python train.py --n_head=7 --d_mlp=1792 --qk_norm=true --init="normal" --init_std_o=0.0291 --steps=3956
Each number is 128 + 32 x the weight over the matrix's rms, rounded and kept within 0 to 255. Layers, rows and columns count from 0. Numbers have three digits each.

# layer 6 MLP down (transposed), 1792x448, rms 0.0335, rows 1730-1791, columns 128-191
118162179058105190149127166135108141136124128067148147171132076118125143187059115098154091158142162156141067089125143139102112167126113129101123109171124150077126125156165113107115117127118104
132135085118065128199104091117118118098114089117142189113084126152136128079158103089145133092089124217086132097086165133106164112114179155166130198141124145091083136133149099128124147132135106
123161132116210111148103150196154121133114158120092140093141170107118165069134100142179158090119118159176131093106083115155137144163154128141165175149101155064153161147096101159148137104102130
173135060144137157124106137105125114194159155117207119034150085106070160135089135068089164139163165110055090132197137125151071137121143142139164105145147160148130204132126105162059139163133135
124127154121155097140134178157154114106153075137159110161152185115148105110046115131151131073123118145101177110119146116110132092149124082107165041102138088101151106126132107148092139130102170
156088165155138153100055126057103167088120101136114107146134149069189117149083098116114069193059116116111095134116108145131088080091131131109160090204187103139140136179109119096092130167080000
152114131165039102144159144080177125145062123118100111043044138109183184147113110086155134128095140079127102060093106124113140085100106165111213151155186121160107179182119078144115139102095110
137076140122096133083148181138124145110110124123130134089085116146184135114114130085092119153130108153104088165137131091136179133148123095164184107118144163118127178117125144107156071085168126
105122046109084175171129110125092111190109141144137099124137107122127140100117082142099099084179136104145112152097103092151158154134138128072121130132083093116158091115136081137131132144106095
145146138125088136076112058120150160141115192144123116157132173144109128149133140124104123098098099172112138073091103130118028150124159126104087147149123150122138099083108140107101111114122098
091171122159113134107211096088104084140189173215113175166146116108133091144176100092111159155242082148073051145112114145159097128161106141105194102171152210120156084097137165150103112196172141
045123147121104140135149107085142100171122158130102175097076120129140138093120107111056172168140172120105111132154122110113133178110079114120126103112157172091151082135086115111114141101068134
079089127101112103134113133118135108129124104150125144104098118157086125113166098108120133139112141143134135109158144123190114143110109151116171151132070067138073104059099071160151153142120145
087125129130101076131096081093105115102127118122109156126107122139160124108094106170118088129116170171173075177087081160137149137125121121120148181109136155140111135154142104063190168139094117
114108105178116153121146130152088127075090088077132102142062126128221107121169089158141109119188151155122135121112148138100145107091155122148086151146132112096117137123133152105157085090125124
128111186138114135195084157092090137154103120097115121077095115134127174140117146142113106122137155168188120155125161176151143064103122117136144078138151140078116117169129143101123089116133148
107185120165144118123115107142177144134163099083167109131143109138139099155104100073106178151087176137135153123105130137074160131074109157182110143102116106167147125134152167135086132101190183
106119081128128172182161103074141100123114189088126126113104078148097095131071146142080176039040089095116114162083163092171089180089142112149066146119077083116106182115063098118110118131138105
080148118128075049157144167071143103087056087127167111114177182109100141130126125114139172102125155120132132099099125086168095138166146149118083048223081114160082141122106127170151160134153145
154139108149103138089095080120148172163093149160157102103127175182069142216146083117121060154144135123125131076161189139109124133169118121128113104184125126094130140138116113129102099132090100
131108095186142005157131109057180086117121074136103125099175173103175119194142046182154123107207128123105139108062122157122026173135112121125078162117207088136081113143173155163069091126038131
108126140129130110149097157159135142114113107112115144147147104096114082099117140141125106146120190140121150154184105127114169160159115136151120185122124160122116142143140143096147118117113140
111158108092092154084122189147118166166147134170099088134183132077128159145177149157120133202089086162147120122076140134158091120109152131103181103113115185119147124179215148117110132082206136
146130100112101079171087111159082131107138087052167153182106157132145120168090139089086132119098095097158167112126159103111111082133090169115126122213115110112124116148098143133129127151102050
082120123172178149117152065107161132091046090129138111068123136133164106150160157093170146090112165140147090116160134117137186129130163141084064134089092137142153182078150080116134169126177136
090166147108158092140086176103087100129112119109071172086142111127179138132138107068130135148127112084105160165077175151210185178111121143134110120086129138186135074146060118137123178091066091
135198124121108125142110110173102141064103145135103118095152170129102124147143130142166191106149060140182133139163084085180182142167119170126132106112164169094090122165148122097166091139164119
113119140138140120159074117113084171207109135107177144065156208123107115122123067170161137127162114150119161095154132101192199205130141165173130108118096147144163083124194101109171156163036130
189129103110096177159137127145131136140150112109128162133141128139124120087150140147186203151140069070136121103148130120136095103095135141122152175102134154111136095199117101154176048182134127
163137058126092140114181175159046111109175097139098132094129122120181148181139082196127112109110111136193085147133056114128068133109117185196106090112176150136069113132124114135174164165142117
194050182149144111088096146117121133164186109081141162080068146132144032042109139072162140153176064179107120166106153152137220075080134122169088169068094130126113099072088109132144115143087157
119131131149147142127118108105119100149123143150131137088098128136162146152151147134102146090164075102125093125075081148114080094119112110108129078162136089139081123115110113140146113116106122
155113177129151183111180123142161100145163112131134125087143065144120158157173076136175147151087136157111081153126105101147142161114112147107153136096121167154105134129109175114122125119120135
123092147126124107079158090090119116105106084087117133106097103114110103139080129162135139130109109169084160061122147137138123130162127101120129126113120071107101150141166144144125121141113147
130110142119125093149174088056107177155147155147105157104133130159104097103126153059126178132149125152167126134167129109115223190153158095128128104146139148156145137117105094156128159081176115
176104140104083149089141148120148117130099184067187169147107127138134111154138169118120086113174157173165102118157112120130142150123134043171122144211111119137152150205138142102092087135181124
154084151147151134175097083161110101146141138128173127047050154136138120095104109108129122073167110083162138221144065163140097155109153162136050102172124159101161127092169174132158132130075112
138163225087156153082144101200170128110175175086154115175140088138078070100132180119179190109142147178128120103186000140050087105139150089128125095152146099107113080189178095117098113098134050
087158104156048138115140128145143146135119164129124079112118060079193178136185101095087104164134105210178111108159161111176079167134050160140209113115161090099121094087152083148153135094150126
104122155092145165143172142172133102146154128143142104122086095160099155097108122167139138178120096147080093097136139154162112149165131130149138117098068138105108114091149113184133145176177171
123115137108137118100134069110145095181161144112123101064078127105120149100097143061202156152093119120140141119134100122081108119156118117115135115151126127152128143133103086118145121105160142
130186098131164108105103100160191130110176108168182162077133099072128158070186115132102084101090107119112172142144172199143112103098129116114101048106166088158135159148088198137123171123166186
104155139148066107153044181118109217104165123092129141105128144171101076185077151084143153104109064179116140098129148180130098034149131126135120131127125102119134109130079152127033095122168100
089105047129100167102128150138130118167185133085144164139115114067109112152168072145157155176172174100118108128182140096112105112097140089048118160127176147115160108097105143134162134146097109
120118216118175163149117112099174153228121108128081146065080134138106123157104156141168193132138157155094095136114162105134160124173094111085151145113104102120159093116118127129139136105117134
140130154188131085136142110163114167087076103154134156164153134153101140100159152112153104097157129128127183092119172127106157158179131132146115122111099113124141121137109121127068096172116141
177111195114144081118155104105135088152113141147142064114103084101176140149108148053116157047098175076154050056134177109075139097206126109188113129157201114091152137117134174063144112085053082
173084167138176169160136151148073125092048112126138135167146119182140155089112119092134137128156126188159136124120120166090146134157163126160146131134128126092127129104084110125137151109132144
137141152093105096106156133179170094077133101119078201120096179146130061163120103124127177166097089151167124134199098165142110141116117098142101111104137123154138154143141096105134134129152095
093131130107096161125114113196095105132187101046155115123174148112113105050164115163182120124237178122161182138176112167175162126176123184117072181091139167077114119126085125194167096130130102
185109139136141142208109134134166125163118152104135107070068102170173166084042074087135133157108163241181122162126102096098172113109068087116176123099187117126144099059147153099108141110088071
138178128158163122188106134093127203087121148104136127135097132077126089111142165091075136110102131170141149186089120133140133154121115121141180145124120148142178102197087119115140124147125162
130128090124128122139133104094122109158156139129116171145133067123124078095141160128102117157129121087102178148100122159102107068152155102142135122135095113136099114169135128128118088103117087
137087142136101107104117105135151086134161124145153150104098129154127173145110132132086131164088089083123119137084135114122154136100155095120107141131126139117184150109100169110115119122116100
096072168124081166149099085134170134100086128152143155127150098151073067085143053148118180122132116093094113144127156129131113154053083160118154072097082135063076145145148149102131106134117109
160137129141151134163141112102035144182123200144111132112132116096172126089089150147130141124154132127130142151144125163121087127113103146129164072102120105205119115134151123123171152144146069
125071064184142141087167181156120102115047119139142185084181143153138093179173148135126096078131099108153158082158109116109175138116124092137116120107119155113174113139179144095129108118066125
097162183168109104082070084103083091129146114190156158203124135098114155138137130129121186135160115182132138114123143153129087172154127150078195089100120105163125117157103053112163178108100122
138073157083170085146105190099160099201095177106139117117128120157074113124218142170136215150154129119167160120111107120062166108131118091104152082159149160148109134086087116053173127126167169
119117156131123132090116130164118149142171117164108127150109120152129092118176111170124147162166152086115114149140165169133146104171176078106148190177057141072111109116106165092127131136067097
140088099151156085105176141104122128173102081170110111081191116099153116168126131091142147108109097142178195123137178118156090161135131130102064169142168161115142117099114113190147126168129093
159096136161124121128120123114127110102127101110102141116110152122112078115113150141121167178125096138115108080129113128142166068181154102161128128056123103102127094108073145107079130149119105
# layer 6 MLP up, 1792x448, rms 0.0335, rows 1731-1791, columns 128-191
161158129159153137108150140116102109131093134146098093118128077098122087147110183125159092194164132099102169137137070140162105145119126132135142122115101173151128084157119171133149215087158131
150105166148089112118126113041111121106126141090140122127072132180120104146101112104109119170127143109073121177180169118104099141076094127103122119110147090163091105080165153098094104159118157
095092195131142095146130132137127177119082163160136102193083212107142093113170139127131114131103131174152107140118116163169153112091109156133090126140120086165113062150116137148083126102084116
115094135140125108107116091127156126079148123135101152100128038180190133134185120095128124144088193145135135103101118089174063122118120155119111196167126140173121127165073108076171208158158119
148146107183066210138105144134085112161122126133143056165113114119160177106114143127137124091131132034103114134138125141165131195159165129127125080164137138068138166155180149147160015113080124
075150103080178180169056142113091126078196125138191163218149109148102082134131144094126131072087125158167125159172151141132163168152210060142025090114114105116134072133126197140106082172149125
164169106142153082156106085134113072129170078154125098114159140102066111109146117134161167076150129166121160067112121181071082128089110143057082137117127092135133052106115128189114197144099118
146101142158175147103074140166162158079156127157068140115122150121222112080133169167127090094081078124140143145187158143085111125134167152141146115099131157123078127123144113204143103062133180
101121124109179097181113174127086147117084089080116157138152073030139141082117153113130132136141101185127089141143152105181158098165092097149172120117159103155172122094108105197199160128178166
134161113137114163166101039170165158147053174123166078121113099112127183135116121051094061080116179126103123156206181170084102129055060099158084119157145155141113193144134085165150141207115154
160126152136104131152081118161144127090151085135134127132119123130136147174122181135105076073110117156186147141101143182173117116181145143120134095169121098139149173114161146138122132120129121
120176092121141168107174120114125158107126145074119110164163124130153121161077184122134146094180099106131110182072082123060134103142115086179071080129195169127105129172139174094104126141112126
158120151080125150163178078038171170165127126159162138173129156119149114101127174069087136056134159104101116154165047109109146059133170165131160133209166093137173160079087138130074117157144080
169107125102135138171152099124131072138166108084082114093154105098065139158079122151077123180073113111120128150110101070093102123142115146125130049091146103152158156119153128162163111114178068
128068098157154176029197140109146140097146169134133077157169159140128069153132138149148130131115090079117116098126083104102115144145143139131111178129111121079144129117075133134099166144125113
147134128090149124137118125118125143161104121163133121139127146093107133116140122114146128114123143195124099142127157148154097120148147157082146093155172152102095165096099097124130103128095141
075128116160171120150173098053111135133109141135078112136177116113169056141100144055146160097150169112109161145104056166134064141107093099085106076146198130123137122098132140166094119110112078
136127132124120191106099096159104141184168128157163134139088122121158110118153076154091060120129134097151130106142156184104090178091119140148166176038181113082157098168127153140109114134088121
150105138184144101179120136107207099079159077129109183113170085126128146135108112139163157099100133146121186167076128145117112166098115128150150141117183103172160062107142121137167205126146099
173138121097154087116105139121163058123144112138175155161157100117135049169151149160118147081176149136129161148126119091168049157119175204143114094162082088165151086158122146166132115140090146
160130100112149098118162075095134166138116108134097093104134126166103159180112131099141135140113124120129093121090150128164106129084121113129129084134116100120177150148116134152143141157104097
132144130134129088107137071111136084159103139107150192082110112128108105155086098099103091088104174141148171130112070167135153166143129163169122134120121139182136130112061136151138150120131133
172140111126137141103128139142106135113102099131164111067150092127114132144179121181173128134112072142085128161170142106116138096112090152122121203148121118068121151080128077119137125134095163
145157160086096133225097143127100102141115138161114093186111105116073161077117093136111077133159131128076116081105116169154103142133110067167158149190147111201117072168096139118118075195122118
166123085224091130132079154115149177164095097141124075081093120143101133171161083129112136089155119137166148144092084123154088124117126147077099140129063104115148171103119082104105138082120118
125026127101133125159084194085065139133176142146133127078158112137138136157075137133128109114125126099080125168162125164139129085099182065109123168125071128158121111090127132139102171149118146
107167089119151075112196123158102087045128104124095078198068049113186125067134174052118118060134159138127111163113106152091089069130121073146119170115224094139118178119059162189047090113214114
119116103103181149127095087152142151108093143168129147135122143085124097174125080096096116113113161171126140133155143127087124090145126127128120110163122136112115137089111139157110205079147115
164099136107180133173131115110042137167063141098089087131168167126159110094183071087065074122092152128059120166099198105113128107113165170134130085143131199101158107102131148160127127145165124
123136113159071091083052120180094160115068100128093043111095129106106110025069086092054108094157108098112149070111167113160139062171161147116166081120156154110045137148138145127123146113152243
126141115090109093147121102166128159140123093123114095134179116113093136147077104124126101160119159148114117136145172117134165150085116111148138125108116146099145117136124119107127137174096099
108160109153101118191070116118086142141124126124096130183115189140133101119091130127065148102180119138131194080147164112112085061160132160174129093157133101067197117102169051118133119147090124
143139087094137147139128177161105107135151126162144103138162163075138150114159136101103120144104149100131129177135110130117165106086122147087148147100151118152180130081090100147090107134211089
184114120214154155084102197178143135090162131186143067086123110069134120191116140135130129134155163093059166128159139096183056137081085138124137109153152151160141082116180195132169163155098115
115160142168211179186099180097140126074151098086091097113090096117110175115192113159150108205085122166098133137064185124135179120140125038151115101156182081093116108063157112130160075121096130
131127138129107156129158203092116175132110106105151098150148117070140091166148122147147112141091184179110085096123096106122132077123088126187150081073144141155161128139167109165110161128154114
147144129146157146198137133038069102105105191054163107160136142129133135184125178183141130157058122061072154107108092190183169068135167154122129076135172109086130207147175209153204136122141124
153170146060150156117118117116158148118126068147095086143122153150098099035076122100175148075118162116079165107082115174153137097157105144082076172104130120148132116134131157104157130171133059
165173098098144108092155130089131155077148076141146156104134134158110105094115132082122154085181155095058182184117096097153097125117101127085124093151111095212112133130151067136191103100118197
100151123127145139143166163183118168082115146144104161144143116166186078112151138177035134113173113108110119113091163087162148106070101093122116165167127113097138103132112144128143146152102132
121074134114144127173147201103103154141089159061110094193081160169142125141096144092156161140119179115146086133123083109127130144164164144124137225132101142125124109139159063086105090115104082
153133083105117135147070114075124106166184111092080115145135213164130168080124168129103155203181082119106121114133119036132141079127118159114192160121239127095149116155079157126139130162131113
165134204143178166128083080097101127114166160112205137070140135190139132074112172057116137062086087121153102140066115153060099108146146108139094108156109165147143173142108060174069097075107088
162086110112073103097090128146088106098149127123158116112139091121165154130161086135096127162145106104150147131138086148135074151085172182170133139135133132129180149134122117147172191140112118
065081177142135141127096140076192097153150167132144091062166161138152202108140152159120170116122079155134127169203093109107128135155157112125164118151159100102159115086119123076152120081107127
179177149117077157107136151146117114048163103122080082174094156174143146122123142107135161151148158125143148148164082107141166118142178102052110138199105152142100109134093203124067058107090075
087136121133114085131151102124164131141167139134175137095125130110128105169124128157128092119099132126142139142172133103184099144088067126101092131120180122210169061179132137115126113097136073
153097139122152163151105085114112106159185124122163051135101119110154185142088119127137105075132134092126153156114122109143137164131119147171148089141088171108133083124113204171089176114128083
136175136103147109223141141183131134103100138145091118145172161142156145221162119140082145158094103190136084070113169130104065132141154085198188084055124099195148097128123095082120178131123145
149172049148140167111118165135126139190146127139159200253174132072191101177151210178142170120161118106094160128125159090192101198157189161147110108157149119138164097161128128170073120134106137
122122190124119127086149125145126138137137131120101165126145131137163166089105136142141126170110065112147113066147111117129158099134175110143116102156170139109102115079131145130135115086121084
125156125121131127126136140134128118117141117137133111107132104121134132167118129084120150110102135123160128160110140100151111174110115138108169113127136156141126145117095118127183104141156160
151176112112213148219091173127105156126075133113100119121106129106137123137159121092169095131157145161125145102148103161130107116161124163148121081159143117146087113169167098136167112112119158
093138130120135099110149170134095094144108115132134113140138141103165169114101117112137045109131128163156108075118140133137139104156097096158167136165135105191132124095105082150105093131156146
105155132096117120130122111093159089115158113112182102106105112154134086122159125139124090131135133100133103106108146145188167127131163114130081135111146113159112130129122124119092120101105141
184149172066099142133116065138116142185173129170102046125101159109105131089122139172121137108126129152146111145114111111139109114109133147115118160185172069105096112077106105136133117126157123
136123107114143153191157166176159116082108096104107091123133125170149119090117149116117062104086156116109130132126087091129149047099122121136085130159079126119109103069156178176125108117161128
103173114178124179087141147122057102130102143135072145190066076093174165196134162111150160120084154097084085138116157171202093138151091122135122111118098134089176131098134130128101126138128089
153120134105130183165138130051197078119126122128096113147100115105123133077160131140059094109095102215160131073099139125124129098142066103156072089088206100107085162100147183135113170157137126
135164135092104131188096109105124099098113110137095100116091198152169122109151131125103103139131150126105129083107117123141134076101139164115093126145123062118123092106137080084137107167044198
136149114106183154129145100099158160157101160165159086151180137174094196101117090136141130130115150145168129143141124141112123194078090152088129116178129145161147117120189153156164135133118140